Weights of a small transformer language model.
Architecture: LayerNorm before each block, biases, tied embeddings, ALiBi.
Each number is 128 + 24 x the weight over its row's rms, rounded and kept within 0 to 255. Layers, rows and columns count from 0. Numbers have three digits each. The size before them is the row's rms in percent of the matrix's.

# layer 2 MLP up, 1792x448, rms 0.0268, rows 206-268, columns 112-223
097:108144174130106123092114151175090077153113116126128138110107181124128156129107142157128154139166129115121104155163082170156145138122119119132105127097104133148160106163112118119109135152110158107123120095119082148109175132130103083115163124186074157098152139169161153136098129150116129108124107123085154135150185146164101141093095143116
105:128135135109145106140113140107087146136169132127124145138107179111111175137173127124166106159154158075106113071141145145125098189149150117130162123128127101154132115115138137114120101148126126121140121091130140116128139132082118158150150112154144105158129137120161163152106170111107114152159133169153118103127139152127160130125140104149
109:155116114153115099121100116133123128068105125165139123085120124106148163181163153137114166125140150135121146134108105108126167113135104104135096082146120161114121148126137119112183139119177118118124111102168154096139128126124131115148101146154064136111150099136165110142130164137136109089133147113113127136159119179072077109135131133096
104:139141135094131126122117154121125137107118109135124125122113165134101138152118072142142176138145191162092128147086111170164112129154148082130107127084160106134109165159139155141159162168108167136123106079164173097157048126127110166153106112131100115112078167130150188164079142149134146143128146123109094117124137159113112135140120107124
101:151134097088131128141109180143108120129173091124128134111139127128160149175110132107133159126114123107103144078094119157104096130162134106154142118135134173168157155114092156118096098139125083153150120130115143155145086152100100152127129089157134130163141115122124181191105188104153134109155127100152117084141128112105142145135125107137
101:123121112123137098110093117093124114079164106134163103094138141183114143140119117125148134131119135108176141101088109145117090155153165111140149098171150135096131125153129138149093106124139143123133135127138136096102134164099152131144154134108151105129140119136127090161161129081096109146105150136123124190151114146116134118159094130089
098:124097080113119132167099127172089120113100086145146118151101091097156109130112148109119123130135168113129138128118126145117142116160117124117085100121079110131158074106094085134161152157111110124139125113156120124145113121131151133114118093170141145153090117169149141137130129131131104110168144085141111089155125154178086113096094094140
108:114078094138160108144117126116148140114142117121137100121161130173171161146117125102110127118133147148115124118162089099135120171155128096162121120159154120178077168122111139108108140125133131093159109132163112105163099115111112144165075154143128122140159137152154152123146144126121092099112100156117140121122173171083129116178094146141
103:136139091104128079168140164133111146129121149160113143141094137123130147109153093124136155137118083151093140085117140116131102170176106121146136122109159094132145101135100124131096154147130172095121092131162112172102135115124111143125138136107144105135115114141128107155138159138141108112103168128123114093074133117126133112139106140123
103:161125130099085088122109155124147135108133128133178122103159150122144130140161119135098163119122088132146114097102116155126128171124112118132125178106127104094152072137164124165122154120149127115146097113132135136136161087107127128164143086161102168101127091106107094151109140121117093117161138167130147115155137169164117106121125126149
100:107131133119089117100155151147163099088226110143154095053117136092172083134098194129166098135150107139126144169132137143119120148148108153151101141083116165126134100099111115149119108116161151128133053114113141133145137122139126108156165132114051158115119140123109119162178113096123099116107149121118150122084121121165101141140124110123
099:116151134125121098122084170112132104105130136116120121067103142116106127120116098121168127101177113130117134127102126117128104189148161144115158102147077144130185166094122120181160118147111108161141130135127162104101164142104141151150126074116145146111107099159155152136139161099086139125089128134133127129120123100167087142082119104133
100:134174132099138074122144113136113149167139098107122120111145100108118205150095100159130109118150143102154119146119141149141142146161125072137122135119167103107132152147125104101106167122158118125163132117127133115111089095106120152131120103127151114129118109150144126152129135139096114096130131137143119120103147170126076153134119106126
087:116123126142153108182090139096119115142192150148147095117087149116123221120129108140138140087134133108133124124155083177125155135119156115135116111107126126126126115122147096123133134148166147139131138091143136130123151132123139156110148080155158164117153101150096117108132130126138143097160128107163107136125127126180138123147126124139
106:094146150127124097131106122137116135165147153114137130113082187168130141125138147129098143124144105129156119114067115121123116166141122149171106138064132096123163124110116151131139151132112136103136080135139099112146146094113099117133142098113158148110119120120160144149103172166130110131150102094116108115118194150127138142118155122150
091:189147137128138129146082147188099136146134123196146111125166116121112148140133149152117126123130132132135096122156168132153152146135132132085143126117173086134080125135123120128107134146163150170119121106150129171081119125170143167144144138157123155123094133154116119129138099161145099090136112124151144126158152112127113104140117150107
102:088106152091165106178134144172108111150072109135159146130139159141158116164114142119117164119119131113159094158111164109132118138122164100138102130106120115135114149122143139108130145129127104087167123106156131112164129100112124145124146120140137153115143146183112170127082172156123169122121121151089133106126152151113095110140140117152
096:113147122149148117101141137104117058126159157141143084121106141146087129146131141082155123107164114135130098107100117115165136112134115087145160130110151117097116099120120109119151096107114100150159150175130115120147154170124127112129173159150128112158104109134086093130122125121134131138166144173100113128101172109116131161106161125176
088:095102111119125059157104155144118098122137068160107095103094132118158150115123116137128139139074135098128144157131122153117154148132085136111142125150141121131164128144099116139096122152112129113141147144122151122104171141147152127130183127139083187140105133159131119159128107131119154127162093140099137160098165105120128156139125134136
105:133156109108161138132134147133086089110120094165117116105141141114111142142124121128083130119156101135153088095055144148095142109119090120132112110156147131112109148120109128142132186130156127081093054166128097178154106068162136102142130097139113146163130141123105126149137117127124150153114132132151167137156133120142107112141141134122
102:108153116156134165130137098116118123132167135127140092128092095138118162140127098168148144101136128165138087119100092108119149120127098131187089137132126137151151111119117138136193116159130136117132103101103114118182127091086085133121129136118056109093125163138123127151144127160178109129114115093121132102156141143099133141129135087110
103:128131136146128109119157124130114147113135116135106108123137094108141128164117103123133136152148146089134088130111125148082133124133080137189108133123141147181144152068093122143178129140126064104122093136125099158109161126106129177134152160094140135153163147191116138127105141156112133138160128127130133104130130118164127108122134152147
109:130144093147142120126120147124116102130163163171135131101140133153162177155155122097084152137111147164176118116088113168122135128099083143122110113145132128144116122095111135129101099120119137083112097141168139125127174141121160153153153113141093158118140152129151141118155138116143100112174117129081163106126162214122130097128142129118
108:084135130158146092133100125140101127096130148140147098095119158177159151126190149189110092146094112109140113119145090138119108139147143132133102141099115117140134138119157151131131099153117170123161112106136146131105141127137108136157150145139147148079125132145137128156143157138139118151130161116119138147118139135130127142130118124141
091:122125127168150141108100128128110108120130146134152126126138182109149134122138150105110130137150186126096111143103181133137111144093123093132151144094162078164142142089105148124098113127169204114120091093160113146134160096121140180131115139129121122140125114120141146134130211106077118168142108093062135116141137137139121106099140150146
100:093121115121171135130130121168115094119093139195144145118106109157119151124136099150179082140179140139123106133132099160112095113137101101148104160087097145070133134134115118129150117180147135149176080120107148166112154099105105142104130138132120185120130144154167120157165124129115145095122146114145121138158155098134103120086148120120
098:162124142136114096156156137146114155088145113128112109130144130106114148176111110157135117146153189137091107094136114134116113141115099128167124140114135141100118174140115099200100127129127118143133109153146136140116155153128178125116132157119148166161097078107126151152113126116122126135136148145117090126148119146104109114130118121132
103:176096088136132102142093122152119113096149110152129165113128189156114154133114141135111157160133172106147134127118142147088109162138132102112133146134092157142127100085126132126132156161152083126129103106156119099116140103112105139146114119185095135114141144124135137121083157107097086144154127151126127151133116153104134133127105106148
070:141165109118131165138123137067118110147150121112179082130158115202138129146111122132111131139083115104116161150060141215102155123152139145120139144152141063109137123110110109119126072142114137118117120107161129103083185121099100125132151151160110132151130084121137092079140132145120110118126147119143118110140127106151108106126145085062
071:095138129110055132132124113137107081144129149122109147120133107073152116095144121115155073115094143134092113153119193186120089103156104152168133125148137123152137161119111160095156104092154127140145110082176122140143117146132149090135115136125161124131112123150106133137148126143113106112148162160126130142099148123175116158116127112143
103:119116135139128151135106163156104129096099127141123145125137073125097127169103147136121161185127101168172155119154149099121151142174136118105153132110136132125130102117134145161078126156107120122106116159158123134174119108130088143170134128152103178134109115097154150139109157109109140168135117145138123114128139152123082136089153108144
097:118094117108140127097079133151131106130094129157140169092125164109154118133143141132134101156146086118151124150137137179072145125125153096142096098110149118143143147092120115101125108149134117092121084143199100152132132088149114166180131152115135147136109105087129147147139140122104090121114125151125128094115123151130132141138099121127
106:153156134128140126172133137147093103109097128147130141104155117151091098114102161143151144159131109149149106110146145112106133160131158130131107145101094155097151158090096101151145157132132122130143104107113138147115151123144114144167110141132118115125102079156077144168149165133116128107144138100133144101116140095141099167144127121158
102:126125097153142158151118108138141120118118121117109121101153103102161141130133139142172108177128109109158107118122142119118129136113157104134141132143151107137118119103101131115177126131145126091149159115092135122160126119138114140191134141110118156109159128185129167146110134137117097159130135166105148139138144118118114143153115141133
097:166129140121128143105096146106134138112144127087132134127178136136152116114123136146130183112138102129111113113105113141145137123131119162134125088135112103127113125129125163102175105112136125109130159074118110114153168097101138121141147138161111187138098105141147128131111144134133133104153143132102165182169173141193121141112111159151
098:133143109114081079129092134112125130116121067156146128108094152113133171143150138126172102138150143092147109070126119148105132135176118142114145107147161113141132109128121114151118105135117146094139121154121108120112163129117165145094162107134145142150078167097148114149139120159114102110128138146151163123146124102174123156092097113140
107:104148158156157108135090139100125100112094121137113126104128131133137126144135120192115065102149092124132121128111130153147094163137110139129126094135129127121129095111105120133164105141139135119151105112103089138152155093168096106144131133114109169118125098138136112141129119112121084137112097137137135134161157143138098129086125115106
102:158110129111125105157093088161113154145177080131129163082157153151135119151124084183122152163132098123100112132110094134129133170129141117161123140104098126145132121135136144121132125132128124141151132087141138161158163066144100111119115137163135118105113074139170140147104144139098135086130133115124116140143149112125097109112094086124
095:160121133136119117111142116131132100078164112151131089096112125148110117177102145133148147167133182156114127112143158111149133126151143128120128147098113146139134120125129103137121125141100131102129103129084119143122137140135145115158136126120122070111164142150127111151097146097126150150164148102113095072091103112150068147078162116117
105:172112134141142153157147130147101085123132129123138081133122093133131126136132128151170109104142142116123118106179128121095131163178160123135136135114097125163101131119116105152156125113097113155146131140148115129105144148099125144102155104173159141157110090187122118155115145119118133142141125118124095094149186123168128156114107131127
103:143141157104115110119162104162135144106152179128143096125149129102149138129150144166110122196124124135133135108140171099089111173102108133105093120134109129090158107143134140111159121156131126100116110152125115119136135087113107149112099167130064113128119093137117096135108149102135112143118128131105143111071118138145105120089117071123
093:079149130133111114155123133147144092087113189121126146129138144132148132115147176077193144113123145124145100162138135164121104131152138077135168181093097138150138137128148113133130121172080112143115131122144125160098147121115145097128134113175131127131123092137127108170060135171099100114121133097096098119171167121149115120072098087136
101:094094165183133149111120118152112105062140136136110060131090109128168136135104101172129126137145120097180133126153154157091109186128155123126126143129099141127144115135159118115119174167156123073161100132142122099116111112149128108123154182154089143136143168128162160146103115101144123099148123108101109124117192165168127131083108102145
089:100138191149096139118092126131128088138116122117143136076117135120150123133152127146172129155135123124100114119161089156151130111166073116126140104147149114130120114127109132124152100154123153079143110068155121124132133108173149088119115182152102161078110119143126144141135093141153080130136135126092138143106155117131107115111132110135
100:111122160129121120092107119167121124120130143143177150096096193133144158117100117133147127102155124108157148130129182125128151151124129114148156138108132138149154135117104154092100108121139101155145112168105099107121161137140088151150125109133113180100155131152109148136103124150131122088174100117128094125145165096155147139122151102166
099:147128113161132135117155146139103144094103150137114126140160144145123129131143151187120118108135139104135104145134115107105146149127171054130136138099089111118126138138171138121118141104159138133156111117154081133118160114124135098141119103181108124098094122102118118164147140124115125109143114153097142125154125207125141131103140112164
099:132101168110147115150125162117121138107121156153127125154151127123153176149131138153127116120119146095112091112112160156135140170151174134109111108104142167132124137124103145133078125131158120084127109107183105150094137091111094096158151168154166131155097103167111173157109188129066102087143128126147133085156167152151103096130093158148
103:108106161156117091106104180130134083103100129171122178115139167103100181154120079128153116104167115120146094146090116225132128140143111088126149119084118112128133145114109130131116168140143140148135089175162093101099125112137097128163092115185101159155113104161155170169143161145132142158122106107149121169147133168176148118111122121157
104:114105113132125118146132102111140126095146120146130094119126123167147159158163112154164109145136108131140139096109107167109140190163100136146133139100120172128150153103140113131139112156160145074147156135151146143088166145102111155133129151085131134138173180121118125156107104124101128127136150126137181150110124132101149136136114117122
105:129104140102136116109115163119102140147137138158167144084121107106177146144104121199167108153136095130129125137148124143114124174173113113131125138103113097157119174102133088157127140124144097127152088144140114133112132110146134117120147132126132167118113088113120126177108130112163091123167131156148145136115158138133114137097129103166
101:106118134133115107101115153148118137113108154124154101115159176122150149155174126157122134174112135114174126069152114086101081142179117111157083131133135104106137128095104115104112127129124115104173111166109125125147089140114155136150145131112084122124164149144117130132120166123167117123141157121159143130097140169110110082119142092083
089:107132156140146100174134101134122143150123150119146122096141082151165132124177127139153121116173123123133129148112155121089103079111114146134049123100138156108149150127114148162151104135150148123140085118150123108129114133145149145139157103100117142124103100159157159137115144072126150126134148135161123124192127166110118097133150133100
099:140115102171141115090115194138136109117172131142117077127106163128114135133127113168140156138112126144148102143152089134097098145091116113147129131088094132120144122134153114132089126106122114169144092153120141141112126102132115123143180112146141116128115175132126152164118135115096119131160138088109128109095104119161123121125130115126
111:128149174113134142156093128133147092092126084104120144122093139138130138127099101110151080142158124155180115108083145160131127130160081138159116076123123122125115074146084109087174133153116112137154128185118100113147121132144095103137119154115139148128118142144172134112125122133128092072103187121163131130148114120124152111082150126096
072:109134155138153173105142133138115132103123131186116134143084115132125116156120107098091107096146109182138104129098148175145112150092068122151125106131133077099138147148090136120107169123130114172130095151113159131128125106126145087123133136147110163169108129105136145131158141177112118120153110142177164107140124151107119092133111147111
095:128137136158106109157121159142115114104129127169161081133167094132141138158154076159141157161154139140185104137135149151132161109134123150128125076132108092127119108146115107143152134149127143107129073112130115121159151084122114146168161106153137125137159138179167112120107147111126141145183106135129128130127155108177125164134112119153
100:154105155077129125166090185121106107140148133089175099117089157167149107150157152144104139134140121124109115132129156113109170153116132135129119139093131066111116139136132131141112087121095109122165145111100122119137136119144108097149156127141112120143075141133122175134110146140095113120146110182107127135106148112138038124104116100116
105:164100149087116118103144127131123119118108110175104133124117132124145170129086102093160142137097110068134109119110182133119114098129117080143111102163135101106123102084072107128131135138160127176175092142101113129139130103123123143129145145150105133128113110182124117127127147120086131125167118110129138129111124109142171143124125114157
106:150137140086119118160130122099137098115160110149153121114140119134083141153131114094170120099160102147130128067118155137132136123162118134116127090124156124118116102099084122122080110137116133098164095185083130146129161164108138137174170166101153141107117133099120122126113104107107118091137150143175147095127127120117139134121136146117
103:133159144111129093131114093168065149111137151154150088126124136122112118159115116107170106128082168148115137106158101136141103127160136108165167150124146155147131135156124118134110088131128115142182084127125167124134116116141130121114112125137139106159093106129111127167130137108119108091164162077134099121087142131098128159141145124127
105:138106174103119183103131109142099094135157146080164066089134141111145137140155123122123149145148129105139120111128194152150074160123142125121112112102130102123104103098115117118126133139118143144106147143095163130167139148138117126123138124178105140137137138116157152128122127151110110109162159140133137126131179152163116150119137087133
101:127122141126127106150157147125129119124090151111126134121131172175173145095108091159108149152145133094095116149100147118112107141146102126146155122126118144120157131114078125109140144139106148117174088192130085125137118092144123108098115134108084147117119125146116120142120132101145103145137118119107133124102144145132130111068127103125
097:128148126136147082129073147148091130133150087149140137096143118116160145132129150171128096155133146110115080124117123154152086159114115121141119107129155106160124092158127111149110127126109130098155099108130135121179126100138109106125123138159159192131150122188117160137133124146137119148122153089136129167099142149127102121129123122134
# layer 2 MLP down (transposed), 1792x448, rms 0.0152, rows 206-267, columns 112-223
105:099113135087133160134134097161145143133144110115140110119120139123126116152155103148101120121143133109138164110175099134140159092129164138117147113148131107156124100137140142148106105170103138105134148164140121105146117114121141128137155117114164171140088134054106111112131086142195112098085106116150126185175118159118142152166086113101
105:144119150050152093116142137117135109156158135077146157165150114144093137111137126168159110117119141111082140113124107128139147123092118105142154109132137092128178116147135129103137134164110112100141143107166104097121161136118128146139102114138150122157081168159104125157115123131061113124132124174130122111095142105150129117119109114134
109:087082098145157100114111084150132165074155111139080163139165131139132132123147136106092137107111157155136129111161114109106121148145121137120114126135064136142129160119111110157101101127137125119145132129112087154160126133151083133100072113132184114158116103116155129105151090161136141099109109140104129133131141111121127168146149141136
085:121141125102158157074120108115121143097156141134151151112165154092123132132154111131129130125132126102120099120124179176081101104112136123115132145152119083131147142089069139131115106155091150147114152159137142095105139087085146133118170143157142113102130149108163157137098089135108104175145162107149106168134153119111124159154124113141
106:132114151136136167121113146156095168147126106109150144111105177162119145117102118084106161148143108105129122137104124163105172151117145096130128149131142127157171107101108105129081138153103130129146096111112130150076095180090107120169143125167096118149159142152156139098073139122119113124138075146128148093084146141127105139099086089117
107:113119136106116114086148117111134148135120161091125062135124072157106125146121117156107142108070166109140138151120087164111163127108129134127108131149081146127120119134117095059173163137143143116112167117134117105133124116126124129174100142100150117085119116084100129139154084108109105088130164115146169141109085129152142127123140109111
072:109179136142142138112142148128082168115125137183150148132114146140107108111115120104156135123153104136116108120102154173119097121135147062079144167122111124099177152079100131196156133131134090165157118122153152115120109157161130156132139150143122115129152166155130150095122099101085135134127093173124125087090139123109094174079130117135
114:119136142147136142122121108107121087143163098135123099111138127164157128158124151141148102120160159145213142178142099136148109123132118156107085138086116152136128126129161147151085110118138134101077106152131163103116117126118103110120125106124143116123138139124150127152146148147134138151127107167121117100150146126150157113162099100103
100:137151068123131161097141119128156126096158103235097161123197136120132187149090106124128167152155132150143144129103159135075150158117147114153150125126152138146118071147143130121140151134108159139157124167143133115132146133125114140139168132119116138145126098167080112137107119074123134121134107106112176140099136096091158111140135133111
092:131115184126095098106152129148164109093136147121109080115122118139148131155131123136111148115148100166141113096114127123076143085075130087125095150121154133092134110151135154113146109102130110146148142147074165135089157100117105098134145131134104119091147143121155139114148104080156122096149126120157112136108133141158107134121087113077
108:158131202143080109116120097106120173133167150158128140117190105143127126118123133134123114141147130163128134112111150128103124118107145107106104125165129109130180107139151143106105102134148119132094081134149128137194117120108134104091118100104124167120142130128110148133101135112120176119131099136158115122129138111117147127129117099087
080:074148120143073120153143114123082140113136103130170124107090115141100136133169116154096184135142138092089131139112142140156171131147199106102135120151127132151150116192149143093116116104078080130097101131124104141190132121186159145138119169120138135154118112147120182110109148150137157135112132113153141076091133150125082125115112118158
096:113141132095163137140138109134125091148131132178173173166116153119114103145143138107156158172100128109135129107111113124124084102155131109118143172107123119120080098114117133127095128135127122128094109124136169120128131137125147118102135117080106116137086141118135082120158111085137123126132077117128129129132134094105146113117127115098
074:129138151148169127092128154153151106108122109100147130193105132116134080105146147122124087133172155139122138132111165125140154110097114109132149130123127135055140113120142113136092114147111116134093102138153098122088102134148107151126104132146130116138124138123137154106103112141139105146126101124144155112134135137120109138101157118092
099:134167113144109087107172129126153088120143185143126137097110164110097179113157188130141129162122106154127103143170147137125103131165166146139109148155136118148138141141135098099145117125132098123113115114108133117146106150076123124135077090097092116115141132108124120170160174152129121172138136120103118122093161158128145132114121135146
087:122135135161110157129117156127092129098127131119156115135101125087154135118155149142132154089113137075163128122154126091179116095126132138173131133154106126173143148170128104102113093111139172126149142130120070105116088084146123131114164151108111093135122150134109078127142100167115130131131100189127135141171133101145152106095162128141
102:107131099148149135100134130136168089171108113106119180141103133139118077143132126074125143150115130163133100148138159143136157135123134130103096071121149127187109109114159130109140130103144077093139142178119149080067140173130100115089142108094115142108108123194135085146116152127120160102117096134134178156173132143138163093105102121125
107:078078153128101131097153120157117122154135116126135135128152143138118072144131108141104090148134085113148156174095151057114175124134117128109136140141107059139131116130152140146144157127126117100128129151142099108152134107105115155131152103093171138102127123125137128115116095119145160138119127178090087167155134110115139142134160137132
063:113133079101150145107099121124146130095129088116170118132158096150144139135166137097112114125141153095150149140154160143095140118108139159118114085136103128144131146131146145148158114131146123148093139087119131114104109123153103128097171130146132087122094162115127126158152137112135154141078100105183098145105152154120119162130153103109
123:156086071179089168114162113089108136111121126142144186144157140115105143144135089105142143134132132122121121118148111097131111105125101116150151093134152146112102146131120135125118140183099177158095121105133157152145162156123150149129062100110107118143118126088147122128148112130159129180061120144125159156155118145132160153115131131118
090:103125119106113125113152145154131116108181111126106149129106128115114169123133114123097106120155119173147115164113143102126122135145090097145136103126119172150121141109129141113136127146172174156109161150137114148144110118087090119113151148096122118137169164139119090142177107150140135139105155137131150132131093142137112126115153165117
106:163113093162141124089127109170124103127113148123096148137153150132084109141135126109107133144126114090109105151111166177127114126124112144118102092074148108137129090136085205138116094114158137136122066141081076127100144145160086151129119150145126073139154124132103075165101173140118101155114116124092120143098120160151126143131174132155
109:140169118099146143096174140127112146159134114083142138081128110096136143131131101073126128150163153197153121161148128128153145105129109131104116146115120098100128145119124120131108125128058164058118130120129117102128128159111133157170141084133140133102155133111164167097116107154132158146143106137139124126134104183168075103110142138109
094:108114159137164132159095141135145123129096129167109124094071144143143141139115157143128161125099154085143090127135124152157095151102119089142146112085174144107121108110104115140122108131112144139154076116124137101138147114142131153112168171143132126108148161154119161125119148132155071176124172117136119130114132176153140120150074114114
080:152086118145090131116133076078140117170134134136103094133143122148136147095143121129135122130115093111154116097133123179147147153153170075085133133112115160149133133146104119129143096145130076144135137140099117167126151153101163135169144141190144131151099114128044118139128127160151169110123149129113111093094108125164164117139138117143
108:140118119135139143137145136127152126125150129127133163153104150133075143142127129147137102078072117181110133108123146114162159092148118123125122127094106147126114106118157197148174108127114088159113157084122099124127122124160136138111146113108112120094164094137063099090129139101139149125175098147115121183139076137162128107157126132100
102:139130125159112122136138124098108163168137154115094140159102105113134162131134136103110119127119125141136163100149074121120078091129114153094160162126136099123109153170139116103152097096132115151115075132094157152182115142134143100135134158109155154142123159085114180135134058144127122090085092134139135162136099111094153112125108127147
088:119135105103087157128102156140133096109137079130104100138086169134099100157137156132139146146124138131115153139147158154127150120166142102079108116151119139120104127122152108168102124128132121113143165127112134136116133095097112165093131081159062176124118139138073145162129112111129140114138141115107103165084143123118142123136161123151
047:128120085122152120117132097118201106112136135134160185106082112156105168117100135132096136135151116154138139146132131091135118125105120146133144089114104135102113117118146134081125166165121122135127146130118139123147091101151145143112092131129096182147076153157125124102098138118115134117172114155142136099099131113120169164085080123148
057:146145131130187116164138122111136155100116116168183110133132126133086130127147091151116168109152171108131128126119086095136144124112126132107111145145139091135123150114127093176120147109139156167125092155109162121113133103141111137133131105172078125107152099130136123147109145102127169132095067126158111101136136121103104136146138162118
095:133121100121122140124158125110188104159108158141143110132088119116116109166172095169147144131146092116140103115136120154109137147112113114143126116114147139060155126141151132188145089137107179144108108087120123124096123120127107118115145140112107134165135114109214125159132112163122094133074104102144142157150148100123105153130116128085
098:117163158121109123124150150127106134147126104122115124111122140110119094153156107163123105151150159110159152105164099105125076111143148169087125120138095075115143107170123159145150149153111157080159150136121122110128113159148143120107120139143198132072116134111129124176107177152129122117124095123195135071087155148126161153120142136083
091:174101150117109140147115095083122097136121134118104173143126130150172131124058079143140136122103120120126126139147138149123097147124156094130102115135125132125151099163142161167131140139064072136136116140143027120106133145186098131103129128152113087136120136107100114154137127126111147115145119136122126133110221158116095133120130147133
097:117161112125104120153175067145187136124177112133112129128118119132156169154124091128124106102154106146140082119172108136150089129160165124113086111105144122104113134106187111080176120120180130138120132097101093118168147126131130153142140147142149166126115165102123158115128100160122136126138126158136120206130114149120154138150154123112
067:144162152087122130129125135140143093141162123152121089162070141135123143139136147136147111117127148120156164092147123122097113134124111083098083128104139097117112169132142133119133187131149090120135145088119118121144132128127125170141171102157116112136148127150091129122111108127149163142154102132116132118180141126151121127112085099148
083:143178163170146090145131146136119152105146116130121166158156137131127146101118101117128123129105123133130071115113162148130139155138114120182109133124124106100117146112146078136145121109106129142143138140125101108137166149113101098123102129122144152166151162143099088177152135121116139149155115124189115125122109135100147166140129119142
098:105120113175141108134116137130095108124187152176155121117091147146110101161096105137118091124164140099159100115123138152132121151119115102074059168144134103133140156148113119154152095131152140104160093092162087121118123142108124107146169136159074122125120109149162138169137138117148120127142122138170132141147157108151135148139132114099
112:129163084120128126124139100112118101123143122079135171101159135145108096103126134117143126109090137088130124109146075176112150133114129128149160151173153096114079099133094136116122137102152141167114124107133138124144163095173115118097125134145127123085115101179160116112135108173151137112078128145137116154111114116138153139152109142114
095:117140164158122138136142131103125136100127140134164107127135107106113168147096126087090130182115104128148102135147135159124125169082103113078104079132107100143139127098131141119111091137130103117104138187129122100094157132160126102150128110147149136101158119138130132110152126133115136149110163137138152139132149107159126138102146136131
110:115115136122154168153155119156108109158142143104126090188117131114172126141186145150118145102105136087114122112085142119134096138118125119106123162159141141110118091114095125109100157142104145116095127128161116106119128163131131176121127129186136103147128108142094111134098150125097151095132111160102118097176149139145159107183098136101
101:103134182125167157117136159139090111129094151143135158133116118131161103130091148116146118147127138129134164152124143111122141144111111140146129164127131106093173100115101102131125108167135138111115132116106101115145171142105141142112098164113155146163134110101122137121155131092101133105140144101107136138165191154147164105079127130098
092:180113127118126142103108115119087147158147137153159090151138138131206145108106128136105105100160140098122130131128179107140160147124112140164115137167134133150097111108138114145126119137120111113139157136119141145169096107165105083088123148136114133093095127104119195141109146144134132097125128161142182097134098124115118128104130147100
117:114124146111139133118135116135121141105107120107131200133121140128089142140116142118115131106124080137134152121148141109125136094134094168121108132139125114154138113111199114117124149149067106117095128122107148115165109132152123145105126157166124158103103162088148137111110075140160093156156109137141128195158062132115151125137126120123
082:159116147096095118130104074092111147122097125109165083105127129106107121136165132165112134081138140119124133120128121101131121152138162137159130131158130143114123124107178149127078140131144108102141147144122135154171087134141134140168093101174154134144125102124110095117082094157141113120154085123122120175156136125105118123167105143101
108:088108130108127107114143143138134124163112105131137073084099158151159141117131114094120130137102092145115127141136121100138157121107098119111105125164127139078118120101159113088131152126158080107119117162175085144117093132126137089142104113112182156137105127095099060148205106095143131092117135110107136142160108135120174124114143122078
105:159115116129144098105154108131144143143109095139115138161163114115127092145102105107089170121137134164164124113094086129140135094101107133144169149145103122129123098122157109143151154055122135119125150159123124174114120130104105077132146155096162139123113121140126144162166117150147167106091132141123118154117126130134129103145080143066
100:122103165133141091113145141135094086125155137135115156109117172115128128159141171114104133172102138120155118127114171168109126114161147108139102126137144117103102128107109143130111131122144109126124096146154103125127107135141119104114114151124067141181090093168114140162137165115104093109131157148115120091125153162165107108116133124103
113:110161166147153140114154169101104111142130173118143150077110145078174135152124143175138118157117118116114101139155154173165095140094132098118118114112130155130136148123095097066133139149169161157141108154160134124155110109113125089112145108123080140142115139140109128144128155124103139123156147128085150122145184131146127121110112122182
118:123125119124155143136114110159148111149135128116117080119131110098103109123143120167135141110125159140139167134147091175142168179079094141128138133087134111138143140138141118152154138110144131073115095125131098101077160109110138127099159155156116146091124127106103116164162134128116119144096088158096135074110132147143123159113117156145
117:136124131175079128140105167087144104133190138154141108137107150125089168116088124139086052135115150151105127115165130116106146141115117128077146154088104102138133143118111113145208155124093175121139086138127134095095125116126119076122137092132108135134125111130157155155163152114125125124139138150119137136110101114147132139066105112141
105:096102112139106071145107123078142144119101072148133154102119151167105135131105128149101137115084111119168088126133115112151141131149143067104111101122162100122127119100115147151126118144120125149144127118138121165118115146120144119151135102113114162084122120192130114123083156092160088147154113171191119122125132112116083121111143144063
102:139134166092136144112147097134140143154129136103177105137125164117064102087127105089126109132104145129118137140128097140175135110176138113101177126122112123131107094115141092087118114135103112184091161087114142137119166126129113117132112121110146140078146184134129150135163084181163133146155120175103157155090144122170112107135112099158
110:107124148127124094097141134097189085152126134166134142165137112120126160114127160096121148115105148092107156104153142134098116087109107112165161148115159131163122116122138133141182121123083130121126116118113168157118088081143131107183123122128147130170102094132102107159116091132110150128095142113118113108163121105110167099133127150123
135:077161133152144153131133152144141149155139099135073100149111117075130105101159158126162095140131121163138101170106116139191148152119105140121132088107118135110135100123120129098091097110114117124119110178131127071113105116096130104107130137141163141191145146138139153129117118128137118120114124135179135159135129130157153132120133128117
048:149155099130119098132096146107121162123145080147121104155165113123145179140146168134149158085123165121140126141081117099152099095102149114095151140115089144141126109122092176090124110122145127134093110143123146095101126136131140176117165152141113094168155127106143156107140105127135138114081088088099083113131098131166150144075133132127
063:171112152101141114129106127129126135102123146138145109095152093146107070162128133141090152102129163129159082124119120118125136137136153131096162117101149117115116150114148144186135125140152164117176146163171138138129124118132133160161135134119080162142120103147114164138133116098146120075141125119135130103103189135169096158128093093102
112:135109131121105118126132157126132112142143130106100177123106138112159141119173113129112111109170112140112160100129195156165143074120130114167136157143121104113122121147118098132157099142116168146123163145149140134138185152138140159125120147086097124134155098162150129134170096141136116147098106088116115126103132099116121128079123087136
100:156071155123160126114137087088160137165128160089145117175140148159184114114181146147131137171135135108137125114116121119132097156186112112059116138080147174137156140164108128133081108105132121182116096131169135152078118135124118148129116109148108105115133140150073139105097089125096123125102119102156126090179097140148089146107126097141
119:156103137163113124143172124132137069076138123125111154117119146133112114104127167139133113111150155132150145114097158165133173134122112133140182089134161127102124078142119119087127138129121177130129119158110140126174099094106135113103157122151117168126134120134097127186145133107131126110114110115165149151156144135146123100087132139065
103:102101092108138120100114121061117133146118117117094118115137116111113141134152102108121117149131164141174133110121113147139106111132128127147130158120108118156118148143110127088172134146151135169131126114121131139118155122073120128128149173126130112106140162110127155128162133126120161156145110139132130174167110151148147156124126138130
116:119107147112115102101104120117100110153149118131122128139128110125184069145123195097151129140133160139137121173143119115136083127125145108138105135129085109136130154134143122094131143100114089131103159109164122111149165125118122111094105154147162117122159120130125151094073153143160141132166127130094153135101142114131160112153097106102
089:137084120106147166181134144162156153136082120150154089129121107081130159081123059143178137116193118190111142068093113104127138142135122131151133122139118127104123116153157151134167136137112124157192131136107132152108146088113092105114104150150091114139127092113121109148150113117099110160105119142105144124070144108124124138125086123131